Weights of a small GPT-style language model, trained from scratch on English Wikipedia.
Size: 10 layers, MLP 1024 GELU, vocabulary 8192.
Training: a variant of Adam for these matrices, 503M tokens.
Each number is 128 + 24 x the weight over its row's rms, rounded and kept within 0 to 255. Layers, rows and columns count from 0. The size above them is the row's rms in percent of the matrix's.

# layer 7 MLP down (transposed), 1024x512, rms 0.0284, rows 68-92, columns 0-63
size [115  96 105 102 103  89 110 105  97  95  94 110  96  98  99  94  96  90 108  97  98  98 104  93 104]
[[ 88 164 138 148 111 163  94 152  80  98 105 140 139 150 106 154 112 119 136 136 136 121 156  79 166 164 117 131 131 149  93  94 117 103 120 133 122 132 107  98 125 129 166 151  96 101 125 132 119 109 132 121 125 143 109 147  96  97 122 111 166 109 143 109]
 [141 130 125 147 100 147 109 159  83 127 130 125 119 119 107 134 136 121 157 105 140 140 119 150 132 128 127 154 127 137 171 156 129 154  92 133 110  92 123  85  99 169 119 133 156 110 125 132 111 124 124 148 126 121 113  88 115 171 169 134 121 160 155 137]
 [128 120 161 125  76  90 123 160  96 133 129 133 125 110 135 118 118 168 136 175 104 166 111 167 162 110 140 110 126 124 137 164 121 107 101 123 109 135 117 131  93 114 122 162 136 151 132 118 155 128 129  88 134 114 134 154 141  98 173 170 155 129 153 109]
 [160 113 115 111 134 105 153 149 112 131 151  89 166 134 152  99 141 177 115 117 137 140 105 118  94 129 116 110 128 148 128 137 151 110 179 115 155  94  79 141  88 105 140  90 134  80  82 134 129  83 108 106 126 131 112 159  87 170 174 151 107 136 162 139]
 [150 109 159 142  85 113 135 110 114 121 136 109 129 155 116 125 147 152 132 145 178 134 171 125 161 153 143 105 143 125 131 126 146  82 100 114  87 122 106 149  90 172 125 113 130 114 115 156 112 126 163 118 173 144 133 118 153 157 102 139 148 155 125 118]
 [ 99 161 165 141 124 100 151 161 119  52 140 130 149 142 162 101 125 105 124  98 108 115 152 135 116 150 133 110 160 160 162  86 131 124 127 107 182 120 141 115 146 150 129 121 108 157 160 126 115 116 161 103  94 143 161 115 153 150  79 134 116 152 122 167]
 [101 135 149 140 142 133 187 144 132 143 135 147 130 131 102 141 118 131 121 118 180 145  88 114 107  95 124 109 140 126  85 114 141 103 140 148 125 124 116 130 115 147 107 117 160 120 133 155 171 139  79 142 115  98 123 103 152 121  51 135 118 109 112  89]
 [119 130  92 163 110 149 118 145  93 135 132 133 142 118 152 116 111 158 146 141 122 145  96  84  88 132 156 118 124 137 125 125 110 158 143 122 107 128 160 143 119 113 104 138 183 135 178 134 120 154 135 178 153 124  83 103 156 107 125 118  48 144 137 104]
 [118 105 141 162 141 133 135 128 101 124 144 124 154 130 136 163 118 149 147 113  77 167 145 155 144 151 138 100 153 113 110 114 102 130 123 124  93 104 133 130 126 115  92 111 134 139  94 105  90 151 123 116 123 139 165 126 111 112 127 163 124 159 137 142]
 [127 162 125 131 123 153 135 103 114  91 119 173 182 112  81  98  99 120 132 100  98 127 117 131 126 137 101 108 120 106 115 159  90 110 123  94 100 101 124 141 138 129  83 144 143 100 112 120 129 141  81 127 144 111 149 102 134 153  86 128 136 123 103 138]
 [132 126  96  83 158  92 120 109 105 115 106 106 109 113 126 138 175 133 143  97 140 161 108 142 122 135  75 110 123 181 116  92 133  98 139 108 113 118 107 120 147 172 124 164 123 167 125 140  95  98 101 141 118 112 124 110 172 116 105 137 160  99  91 123]
 [103 124 129 144 126 140 107  92 134 128 106 132 105 140 119 151 151 165  82 143  93 147 138 117 148 150 103 143 136 145 133 126 164 115 163 137  82 139 117 128 130 136 159 137  98 159 130 144 188 148 149 147 135  97  70 163  92 106 104 128 158 101 147 170]
 [115 101 108 135 142 131 163  89 132 121 113 126 113 121  95 151 120 141 113 119 129 155  93 115 123 127  81 111 184  85 114 107 134 134 104 129  99 120 164 127 102 127 112 120 110 139 114 172 107 147 130 134 160 144 136 129 113 124  91 127 188 121 117 131]
 [131 105 122 152 112  79 164 146 101 161 101  89  73 119 126 114 120 165 149 153 116 119 103 155 138 104 138 136 143 145 147 122 128 157 147 131 149 120 102 108 166 131  86 127 134 138 137 100 112 123 118 103 126 132 103 186 141 137 166  79 121  97 129 182]
 [ 98 107 138 158 155 139 156 126 112 122 108 152 170 131 138 156 162 146 122 137 147 131 106 128 158 131 140 160 114 147 150 134 161 129 156 138 119  86 140 117 153 117 147 147 126 174 105 130 140 115  89 120 160 145 127 114 157 134  64 136 103 111 130 153]
 [120 140 120 178 110 139 173  93 132 164 148 120 118 147 100 104 155 130 137 140 125  83 107 123 103 142 122 120 135 152 145 121 110 157 131 104 123 149 174 115 163 141 109 118 119 110 139 135 118 105 118 114 127 132 103 109  97 134 108 107 116  69 118 124]
 [128 117 125 199 116 112 139 112 137  75 150 109 100 131 150 104  98 139 153 144 133 154 113  62 116 139 142 121 123 137 108  93  91 112 131 104 109 109 158 105 115 121 157 117 145  85 127 137 162 126 115 170 149 102 136 110 129 107  99  88 151 157 151 123]
 [119 137 132 128 103 115 130 130 171 120 132 159 141 131  88 135 123 162 178 103 127  92 162 147 110 114 145 154 122  79 127 148 129 104 158 128 108 100  90 135 111 155 117 121 119 128  49 151 120 142  96 181  67 167 101 135 129 123 133  93 130 142 109 201]
 [126 151 111 176 171 163 123 135 107 147 120 142 136 114 157 179 156 118 132 106 129 107 173  96 130 139 166  95 167 137  96 139 139 114 112 120 124 147 100 167 153  95 142 147 113 150 144 156  64  92 121 138 132 120  99 117 146 119 158 132 134 105 134  99]
 [ 90  79  74 137 134 104 137 150 132 138 107  95 112 113 160 131 176  94 132 145 129 128 137 109 145 116 122 137 131 119 151 138 137 137 105 113 118  84 135 101 141 115 152 126 123 153 135 131  96 118 141 127 123 113 127 122 109 158 173 104 140 182 130 127]
 [ 93 124 121 120 141 111 135 156 117 136 125 146 154 107 132 174 148 154 129 108 132 130 149 186 147 113  94 129 124 111  86 123 152 129 105 120 123 127 144 102 123 176  81 156 136  86 103 139 161  74 161 116 121 155 115 146 114 122 159 131 125 120 145 159]
 [ 93 117 111 174 111  85 120 132 158 129 128 106 106 163 135  92 116 124 127 110 125 148 155 119 152 144 102 134 128 139 132 143 134 130 121 171 110 127 121 136 136 146 154 163 107 118  78 149 141 167  99 137 167  95 171 109 125 103 129 135 143 169 161 154]
 [113 148 114 160 125 149 125  94 133 131 145 126 126 112 108 127 124 116 102 111 131 128 133  91 122 151  97 114 175 148 119 136 144  96 119 124 154 138 112  74 111 107 153 139 152 153 182 146 151 109 143 115 140 144  86  77 124 127 123  74  93 130 132  71]
 [131 111 154  97 131 119 146 138  65 138 153 135 118 109 137 117  50 131 135 142 172 121 114 132 121 142  61  89 194 131 158 129 133 117 125 134 145 121 129 113 142 151 167 145 133 143 132  98 102 117 117 132 146 130 180 161 106 153 126 134 131 141  95  98]
 [164 125 119 130 142 117 114 135 155 121 124 135 105 126  99 116 147 107 114 151 146 137 164 148 167 114 148 133 128 139 135  93 160 135 101 105 155 113 123 124 183 142 140 129 114 187 138 142 121 108  97 142 104 160 135 143 157 164 113  84  98 142 159 143]]
# layer 7 MLP up, 1024x512, rms 0.0293, rows 69-92, columns 0-63
size [104 104 112 106  93 106 109 102  97  93  97 103 103  99  96  83 100 102 102  94  89 101  98 106]
[[ 98 105 157  95 129 134 129 132 125 145 128  92 145 119 146 153 104 104 103 109  95 146 122 109 167 114 112 156  96 102 140 138 104 153  83  73 126 136 135 150 127 103  94 136  92 160 119 131 119  94 151 122 110  86 142  96 154 130 128 144 124 110 142 119]
 [ 80 106 142 123 142 135 129 128 104  93 128 134 145 123 104 124 143 128 114 132 139 148  90  94  46 127 124 110 135 134 109  90 124 129 150 163 139 135  83 137 160  72 129 146 113 115 140 167  82 147 170 166  96 133 134 114 117 157 110 151 159 138 110 178]
 [ 69 141 155 108  97 110  89 104 136 119 167 124 156 139  97 126 137 115 179 105 120 160 147 162 110 148 148 153 106 147  96 147 106 168 107  88 111  96 145 138 117 143 101  92 151 128 111 120 124 122 156 110 144 140 164 146  85 170 116 131 149 184 141 113]
 [138 148 148 121 132 136 121  87 108 132 110 124 130 143 170 124  81 143 159  88 105 113 129  87 129 147 134 122 126 162 116 116 126 135 131 145 154 111 110 126  88 119 149 170 127 112 124 136 139 108 147 127 134  86 130  99 170  98 116  91 137 114 130 108]
 [149 134 140  94 100 139 112  83 139 150 104 106 114  82 109 121 142 137 162 136 115 164 129 107 145 145 137 204 111 103  96 148 148 147 148 166 120 105 108 105 120 152 127 177 101 118 126 125 122 152 121 139 184 121 133 133 125 138 187 116 178 123 117 122]
 [ 69  82 148  82 108 124 139 140 129 157 138 108  85 109 147 133 137 156 174 120 112 145 166 134 159 142 150 142 156 117 138 127 105  95 100 143 133 109 133 150 140  78 125 137 126 114 100 147 117 146 156 147 112 108 114 104 143 148 157 171 131  79 122 158]
 [120 137 141 116 143 145 162 136 122  85 110 160 141  82 119 112 125 154 121  92 127 121 156 147 124 159 149 181 154 133 126 149 112 103 110 130 134 146 153  99 146  82  98 127  94 123 137 169 154 131 142 154 142 121 102 137 106  98 123 160  97 152 109 126]
 [145 141 138 146 120 101 111  78 113 147 154 150 125 126 139  98 143 169 145 137  92 133 104 139 128 144 182 176 133 180  92 143 137 145 126 133 115 102 105 115 118 128 134 133 148 136 141 156 139 129 162 141 127 133 100  61 129 137 158 129 116 123 128 160]
 [159 138 140 102 113 114 100 150 134 121 127 106 120 143 132 130  91 144 139 121 158 132 145 143 120 116 124 133 105 161 103  98 138 149  92 133 114 141 170 108  86 114 133 147 137 140 142 117 132 113 138 142 135  87 100 114 152 166 163 141  91 126 130 146]
 [110 111 148 121 101 147  89 121 133 145 107 144 116  89  96 142 119 148 124 123 135 130 129  91 108 153 114 160 136 146 101  95 120 105 118 103 140 175 162 103 118  97  98 161  92 142 135 158 134 164 143 148 112 102 104 149 147  75 132 151 111 149 100 130]
 [129 128 138 118  94 135 114 125 152 145 111 147 136 147 134 129  75 125 181 120 135 135 152 129 136 136 123 135 198 147 145  91 124 150 162 136 110 111 127 141 149  69 134 112  76 121  66 124 121 107 151 123 100 147 165 105 117 152 126 128 121 110 158 165]
 [147 116 177 140  92 158 136 106 101 130 129 115 119 146 119 149 164 104 133 167 114 128 140 120  85 121 144 176 125 116 115 134 108 139  86 100 130 159 136 107 122 115 134 175 127 148 123 125  82 128 152 127 164 131 131  68 161 124 205 139 137 128 102  92]
 [122 143 160 152 107 150 129 116 123  90 144 111 102 116 117 158 119 146 173 131  96 153 125  79 133 107 154 120 167 126 122 141 146  92 126  98 131 148 106 144 121 120 199 140 134  80 133 131 132 137 146 131 130 105 165 115 122 132 110 184  71 114 126  96]
 [151 179 127 139  95 147 112 125 146 151 166  89 109 136 112 124 105 152 151 164 166 161 119 121  83 136 117 116 125 157 148 134 141 160 124  88 102 134 142 178 122  98 141 136 127 160 152 117 155 124 110 113 158 107 115 132 138 137  87 145 146 119 127 111]
 [153 170 140  86 156 111 110 151 115 128 144 128 115 149 163 112 105 150 143 117 136 159 170 151 164  98 122 169 137 129  94  99 109 117 105 110 121  92  78 129 109 143 127 151 157 161 163 129 112  96  94 163 123 132 102 100 136 123 138 142 142 123 105 157]
 [112 122 131  87 145 140 136 116 122 149 117 133 124 113 157 138  87 150 125 116 117 127 142 127 142 157 115 152 170 152 115 148 102 119 163 105 135 150 115 153  82 125 127 100  73 143  94 157  79 119 134 135 155  78 137 123  84 127 144 155 113 124 129 132]
 [148 148 132  90 109 122 132  93 106 132 138 123 130 112 140 142  55 133  96 108 142 107 135  86 136 144 106 117 173 135 130  85 134 118  92  81 144 143  93 127 125 156 114 144 137 151 184 120 131 134 137  80 166  85 163 122 154 145  83 142 151 111 125 112]
 [138 168 137 128 133 132 138 182 115  76 106 173 109  79 161 135  84 101 110  95 170  92 136 129 137 120 189  89 147 131 122 101 158 123 138 105 149 113 175 122 165 127  96 141 107 107 145 147 141 113 158 124 108 115  78 117  93 102 119 143 136 157 164 110]
 [130 144 117 136 110 130 106 100  93 127 121 121 154 153 154 145 104 112 113 128 153 144 134  97 102 129 126 102 160 127 125 140  84  99 135 144  50 132 151 156 144  89 111 128 124 118 156 125 125 109 147 153 128 120 126 150 129 161 108 147 132 133 102 116]
 [142  94 109 133 125 134 115 102 155 125 117 173 116 167 121 108 132  96 108 111 155 170 131 115 125 101 131 150 118 136 123 114 121 137 117 129 166 104 128 121 147  90 118 108 100 161 135  91 111 135 117 106 154  77 128 102 143 141 159 123 101 166  98 106]
 [137 134 157  88 103 134 153 151 158 162 140 174 125 119  86 127 106 164 142 104 137 135 138 144  87 120 136 165 129 137 131 161 128 144 149 122 102 144 113 128 127  99 105 113 151 138 157 106 128 111 106 136 125 125 107 115 142 129 156 106 115 116 102 160]
 [131 162 119 101 148 175 133 130 113 102 130 133 107 157  92  99 119 138 137 157 141 148 112 103  88  97 109 113 165 143  79  97 103 132 144 135  85 142 144  98 142 153 169 138  97 141 132 135 108 137  99 123 147 159  82  97 122 112 128 129 116 130 132 164]
 [109 116 143 133 131 101 119 156 118 151 133 112 127 122 155 122 132 148 127 113 194 159 141 158 121  99 143 144 158 178 130 146  89 106 122 110 131 129 122 115  99 136 116 107  96 127 126 102 151 135  85 156 105 134 117  97 135  95 149 147  89 120 139 176]
 [116 145 180 111  81  94 131 130 176 131  96 133 172 160  89  98 113 154 126 142 109 177 140  93 157 124 122 144 113 122 119 141  92 132 155 101  98 111 116 100 123 123 101 138 115 137 124  89 108 158 133 111 135 103 136  89 138  96 133 122  99 105 114 122]]